config.yaml
norm_place: "pre"
qk_norm: false
init_std_o: 0.0649
learning_rate: 0.00481
warmup_steps: 200
Each number is 128 + 24 x the weight over its row's rms, rounded and kept within 0 to 255. Layers, rows and columns count from 0. Numbers have three digits each. The size before them is the row's rms in percent of the matrix's.

# layer 2 attention value, 128x160, rms 0.0524, rows 123-127, columns 80-159
094:156121147106122113123078145123131161152159114133135140130122140126188117098120132137110133074112173106097120089091130182117090149147160127144129128170153100112133139091108148112118138142156123127099110110121156100135122125154121098130117096
105:121173151114163142138164133141083124151091124102136141091107114097155147137148112119168134109115134141163087144098142105129166135126136176129154094132139106136122107130142115071101099153122148144145102149123116132129086106090114159117090143
110:158088149110151091112153158147100104187147127118110128084151122155092114144106132125098142160132117116132174106108126101123140118087113106130113135128188121136094112136142144148154132133111124132136123126110174134118108164115144143136118148
110:097128101102153115128130132128138159138123167092137142156117126114156094157121083170115149140138118112103118132118120071152122130116142099123082120159126162132075135089100103153173149141112139127139104141089128142084123168153116140190138148
093:127133130109143149161162092162134134080153136129151114176101146105128102118105126159099155117112119143123130136127139147142100118136106156140115156078089153082142141127124157140157143148124059113155091115121139172161170123120139121118177151
# layer 2 attention output (transposed), 128x160, rms 0.0649, rows 123-127, columns 80-159
091:112139131142146166106141076138109093109110142159119138124156146134120099143126125138145148143128120165131126175098116133091123125125086126102051094073086119150122132157142072182126129116175132146137142190135121120122107135095112098108140162
104:144121124124123095129134134120142118095165103122122117169153136143132127124120136099099084134120137149113171133156149105113109093100126119143170150153116150163117170119118132160142139162103126141162123119070141122112176130138166095117137074
102:090139098102131149170150106108137183085119130097123143156114115137161132167087128122094138095137092135117147127161138119122101088156124181118167144136154143123168148164124112091094141088147151107122151137177153178138174144171131087134136115
107:153127116179136165098136125122171105136125117118141160117108122137135114092145110111099121128131099106154103132143139169085138125152110099124122123108158111125177144166115100083114140074180105145115136127143144160165074113142113127106124118
091:146162127152106122105099138087106079158121165155145142114172113175113133110136128100138105167097135072125083143119132130127166151120113093106114097161144138146105115096128109125146184138122174122125177118170079105106101180130093126121100132
# layer 2 MLP up, 640x160, rms 0.0749, rows 0-35, columns 80-159
096:170135075131132118124135150068142082110147127111165183164161117147137133093108127094146178087123108134098147129085148118135134092121110099127169112072105102098172152112164116086166141161108123119115162179116108129130156133109170140070144120
122:102147130090135125122134131124186137132134118144120124141108109108138125136173096097135142125131108091127123151146120149104117147154107150122183120154140093111100108154142115116142106125134159142133092139129097165115109154126100153119177107
093:108150145124120160160052164096121133137149161120094142088149112131162161142112131097138103097157127145167133139157123129115129165193130102127121119101156130130122146153103144134098126099139106115119121112112125100099086111143153193121154148
102:126107107120115120074163123139131089143155116136146161123095135087128125125144116152148122092127109129125111122114109174084151111155163169166150109130150130120142141161128117154109137125146105159129125118114140055059099167100144133152102146
087:111110114153130153167122128109125123106099144154134143147141140145112095143124113138113084120070104127083121160132122117171132117165122086147108125152102143135146100151114144141098116161147138093103120105165142088149111116165147109112139127
094:145131124102134105137130151123122124126142150164128150095113113063121149123129126087120186134126142133121115177104143159138148085126121128135092138142108151122119145145100123131125114110164084121120139137089088136115144120122156126139117126
108:149104140133128153127109107132120118146077076126115140149110174098129114133145151175119116135139108122125129118127170117149095168071128152125083181131145116145156120128148153117147121125106133117151162127106140141072128136121154129170125130
104:130137126128134149132128094127110125142113121139115153133086109180130125120106137196151100156113125091155118125116117151170171108059112127129077076158085149174156142093148122089129092150108133151141119101126162149137101116160139136164113130
096:143128151114116127105135110116179125142084124102150141164111170147118107127171116136123140122100109101123114124114135134125127104173107135114107106117147134113088127161135098098131130121176107124147141120132104129097130160120137143146106100
105:171123104124079125124097167171153120110133127143108133111160115079070123136098128142112124120114152150108105105102138139166119205122126155122127125088120111151105116116124123132127118146114115136154112106093141106102130176092143173116115119
125:113145142139154126129104141171166128126143133107120135143128109117106125115124125101131111121125111106080122144136148134147137118116118110085147079068144101146152096132118108181106150159156157130109133138145106122085121151121102128105142181
107:123138146141154167128118147188131132125138120130128077090094123127132122082168157130148136146114096172107119153124119136117154131128095143113131147123152088127129110173091179157136143166124140100111119133150119081119104137098105123144115115
104:102095156165140109128138112109148153098124116104101098148131167171122086121108155152128133134133128145130151131120159112092094153125131182155134121144122134119119159116112140150130110090134109066105134096138163148113088144127074154102163153
089:086149184121143134141176121159094130163151130150115140098141102155141131138148129149150161091125153093140148108099142125104072108136138126168129148128108120137170121114131124116103160150144127096104093135137110150120119129126119142165122114
135:161130135127091127143128149129138142149120114112148200126117102128177105098157124141147158138111100117119114145119103145083128124146147159132145107123164096148144158115134033101118143133175134142149102156135121151130128104125145097150160120
089:141161095144117141156108144140155158155153148146133160189138115155117136134150150145143123114105086109092169121078139109105116112137162103149158134106135147096137093107134107129132131181107150120135131117140120154111151146171141139132116113
087:084148136129135131127128132117129085141142144149134136105138105115116102099126127140111139110104099131138128160119142176146129124105131120125168090096122114127152115108142117095109134186104160147101128144143084162160140113168125096102093117
101:084155092140106132143141084144117110115132111121087159167112151145100111129159115155149158146122104120119119143081147131154124133136142142079117090075179126125136152138138099123123114135139160135095121125145115128107128109183115152116097110
094:114146139166135139126141153105130113152149173151103115086163095105139100140152142149104173139179126131137121144115103116081139102169132081152132137115121148171114087139133150105119152108164129142153137121137132115194087098067116110110110133
080:120166136125132143065105162155150121127113146120147102108139116123129133152115105118161168120140130111097108164119091102080188144171150120126120101090124058137089152161140121135133141109127144144113135118145115129094143141120113080157102154
096:133122104101125110124105158129143120104097110179088071108129117126138114135116119120113118113120097100123095117156153187111152138113119122146126147136170161171155161151134114108145098119100162106110122112155110112154125138114159088112104133
100:139112132135102128146152137107144106095129153103092129127160139125115176086111161143110149111107177097163149090147109120173129097140159137134133135091093140158107145122195115141098153095120107112112142123135159201120090122109096093148087134
108:114157053108149121104131129182165107131093114117100136148110162131102112187136125150109125142117090098132106145150130116158115135159102169113132095140167132141140106115100109183152123158144103164157144102126161091110153146122129106110152125
109:128123164085100125157103095085139131132111134117148141089122106132115140136094125147123136118138132141127124164108118119103149134104177113119140092113115130155123137135133139148169113145121119138158142173084176118100081169108132115116126139
092:108144092109127126124122149120136141124139154161128164089157127124097174144091100112176186114088160116134121135129108123103093110115139128132106080133124169114098137137122108139156144141108124111125128128105175113133138133120172110106164145
079:120137130122129098144124115103143123154097131164099152152111133159140157068137139148206120121108094130138117149112137143177154098162147107136124134175135129156154085130094129132104128132146096128127104171149072134120132160123131125122107134
084:116140116153176130126114108134137124080126071114111176111117116125100146108111142113105155150112126104134086156136177086130128133135131175128114141114116134122174144124159098134144145123154150162167124124117127130149142136113083119176119156
108:138136160126123144114134147110163147166124130110124165122109104065129144100136135103117154119113118110115171140163141150149125096078094076121179147162149084152116125153130110095080110119088125119137120114141106105174133124128111107163106169
107:164124120149108136133136173158151146169119157135152142113117124093114133142080135118111117130118151150115139119086096134095146104114154172127105122150120138124102118144139134163131113131127097166087120139143161116115071133080128126111157175
090:103110121140122131139097157159152114115127107099072109098102151120153101114136119100100183088104117122107113149134135114107145110154117116157125106133147114149106112121094107096120131129126147102145153110137164103106136155165164093169127115
118:152148083086095139145146156105152131102178134139125124120119109127142125150138131134172150112136117140130146144160133148133128156085091070104100078160157142111138109162145126118153139106113113121134155127120157109091094134137161167156148084
114:103141133156126108138121119118121136128088121094147104118171153131141118082116109145117120148169108124146146158156146125124122139137088113161089146141090118125096130135191159110115114119116104097121103151150125114126127134115080141143149143
114:092147091113095159133133138128149087129116115139140145162115112132140127128153168130179174146111131119167122095132144135180099146161125114132121072111120148121157176169145116111144111107161140101178117134159137121121125123123113133112153110
089:155132116148126115114131124154149103128153127150128153105165103131107145093144141150120165117134154140098151129076111133054113139069196126150149101103147074126168153132113084111150141124127098123108152094142148131110109113105146131143118097
088:143132115121140133114112125096162129104111153104168162115164121122120141116143114135138123114129093146139115149127118109145097098126165126169142110123119110151111099161137079144128155125147133161086115117137135170155137114187098099170108090
103:132174098116155123117118143123120103101111126136105151104143133116133136135164152131136144048138127148145129105120125131143158151115155126152106143133148165129114120152136147142085119104067133102120125122118128162113178126120133137171139136
# layer 2 MLP down (transposed), 640x160, rms 0.0747, rows 0-34, columns 80-159
102:124156114130146124126132149127148132161111114149126129117143120150112111141115145113103128140128122120132145143122168114123110089165118140110096121123154164162129104109146151135113134068162127100123117141127090145140146136128123135091157108
109:143113144130131131117117146141125102081143165155086143146140127116170158127142140143112067116148135083152079091100137156108079104126137161135162127180107155109108108111155092117118128138107152119147154113167134137104155134150119110153116181
073:119165144141137117122105103144103138118137143181109124089106133122127101078125146095133193108085127128129146108156127134115118153128076146159141145132094129157134093100116118121098129124166138115135100149113152116115112162122109133118144136
099:142135171108117146121143125109098104140145158134137147147134143099132135142139088142120128113147109124119110144119138139184139088126076124122099170130111088134125108146113126114144135147104157116118111178118127126095106114094150174177131116
091:136116151144114164130142143083088135120126149141108099131131108116133102136158169114139177122122111081141128070180144092122115101139162126158121134092087117157095135094147105168107119185140100131147137161135138112170092065163100153080124122
096:139156156152131137119113098130126121147116113151119146110126081146133107171126142093109084116137108120154127085146132166118098142124144110160166127100132111104169145126180143131112152159083118175116102128124104151141099127144092104096143102
107:110143136142141134144126132145136111139123124160117139132137151098151122101112095133162127146130170114114122166111148110191127108122154126125151127148132136133103119141085130154098154116108147147074112163129120135174082122133082120126130108
118:118105126163130150101120160116096140128110185135130104133123107109160126130097088120165104123123113144123136111096086133107089173154142140174140141107127109145176165153119163157186173104124130143084131156113167110142112137102103137147138116
102:142111090113132158103114095138111101144147135124130124095140135138071089138127125174137111120102152139088145147143133128098162131132169141138094127132155158154150133129132118123200140149141113084121129137128133157150155095074180140111111158
104:140079135125150116151131086153116130115137107121142144153159154161125136092172106095130106146099124168135149157135157117105124126172119106145136137082137154120104101145138084129127123102096125116136119141120110108155116183115092141169101137
122:184143121087152091126142103147130168102127095133146131102110157129131125154126090108130103180092147130177095163133136089121177165128144142115098145131155157153126153132127131119103105142120123162111112117096130114099131146092134135136151100
112:106129096145162101093111155156130127123129155161126144102116163125143131093144104112156159124139124155092143099107155108161100120097121125174160148103127127141109103153148123145143147121130124114074108120113148147139129101137155124142144104
106:132125137083114155104114118156123081137142143139128156091108087156086156180136133103123099145111123102173106110157151130126134166129186112126119164120122128115166132133157107103121143129127152192087116127180103126128160083127163079160126128
080:098145156152137137131132125109122165124146067138178133114061138127119150121147105127160132108136118084114137110121107108163122139115156112096110116107109130131105134156162125128152116112110144100131088136147114120146142133132106111112133144
127:141151137143113139146085141132111108087147081140096166104109149111111134108106124155084158140166097158097133153106109120128119092182141156153171152135131096164135135121134084147128160104127153148123113102143121145111135117124173088148140150
095:109143112122129107147125116147089144106114105056124120087114098086107138119140140142134144140104114150132144117183134115153123145139154136162157103149141111083134108137124173145190088122139120129132170162095137112145125143134131133158118096
081:152174121119154132123149134139157141135064133114162096138114136159161096134145116109144129151068105097166169131123126134111153124108092107174152124181123142118126167163120173108106146087095086125144109101098119123155131120167143132159100076
100:135132104124145081095133100138140171111128120126141098124107123088125089102146132072120123146095101129135136160092081115137143123162107146128167160172124127087151103130094134117092158139161147123154170118127129130150139120134111124088122163
094:123064153113114136129134112114119129141112120115165123116157093119106122124119156157113138133150088113115079133130118140118153154138148116102140075088064114117132120157118184111125106108139117119099098131139086111145164172158156165119122153
082:128102094079108102111151078164164148144143107082128113152082144175116152112133102130165175146102134135123087119140158149169131142156101112142145154113166180157089147109084105111133126130119116115140172167100125112142135127174106129101179135
110:108125152168144123147098150115105166163125134133122146137162180120142143138117130156153093104162164158125164101120150120128083096135102075174148156121113140110120132154125129142127124097120130098156112149111136124108158119123124139135153127
098:141178136145146124127102147115156155112187151128095156144117137102172103141171119076115134124134139096098069126134165122151122117136130152134135121111092140128108087143118164147158139128100107094133118141130124134122142137137117086150137077
112:081101151161159159111097133073149124137139160103103109130145116129090158112132117077175113127132159151138125132101109187083125124100152106135156150118095130168156099116133141116094173150086196092104108129139129134153151118154103147126100158
103:116118128128155121143137096126117156108120122131128188136161100153168129112164126151111108101120121146105146143095157117151124129177094137095126124096164118107114125133132117137078122106100130122131144102077151121100126157142107123152127154
093:113109176146102119150145130150119169104113099162115169167193116098121122159125123157120098126142097142118113124093125112082139146147087134117120131111148130137156124105124136161150117096166121117140139134140142180128109154130104159131074114
080:093145104132097109117138106119069103129103113114163144130112110131154118103087136114147141127157123171120116160172121135157084114161122134163111123149151130118154159175135127150140128146164116124166112137080165093103118135144141124157130176
085:088040133123109097143180125133161090108139125159171144122114117117132147127138101145138117102122088156167107137133133177127110132156156092107125146111122123074139131119171114134168128094149099136129153124110127113111108083134112150155157092
111:177165095079150096102106135107132149124137138110124077145130115153127128109097121182152123123135113136139120130114098166144137106128104123163154159155138099108140089151174087127165147130130137131122157154114133145108098090123145129110141169
112:110154095140162119123090113081147096106143100117127119137125151135136167131166111117116113112105086118142124131096104139165147100128090114133160123133136145117139120124112129095108144167083107142121124168104077114172124129134153164163127117
099:132127120119145116124120156103100127140128128137172120107110100124128116158122129158107112141142146144083170139119136132150099102096147117113134160108146101113129126137134171146125113167065142128148140101129141092141152128131140138104108118
120:102125143128130131160152169124124116113188139159138147154158088107133168122113153121113097111158138143118087122145149115101138125149115097106132116151116074075127088165117109143092125125094151114127091088166125136148148163155099120102131136
114:076103134117122148148147138124136132108119147109160095116110075153116166144140136117112117115083116113157125121120121165147167114138130124111155128106139153138145131094110095126109120154167113128150127141086118113126128133112123110172135069
111:156143125153166100099138113114095113121113145143106117121139116066153160135115167149125098127139150127083146103154104104143145128113117148143123145105101167125163144125127106163156132171112137120110132102159143135120155082163125092136119130
087:161130119129086126162132114165116094137131119177129130109169113160097104143146089147134107168112105150127117130075163134135156167148089097141135102114107131112088133117184129152154109135148101130129107135127119085125124130106150099120160109
094:134059118102127132162116112105130138154129120138129125105134127172117109133102110100124182154136151136134130144150110166114130111129158120118133135135166151085138126096120124200127112111068120130123129110109130087103125103167155082164133130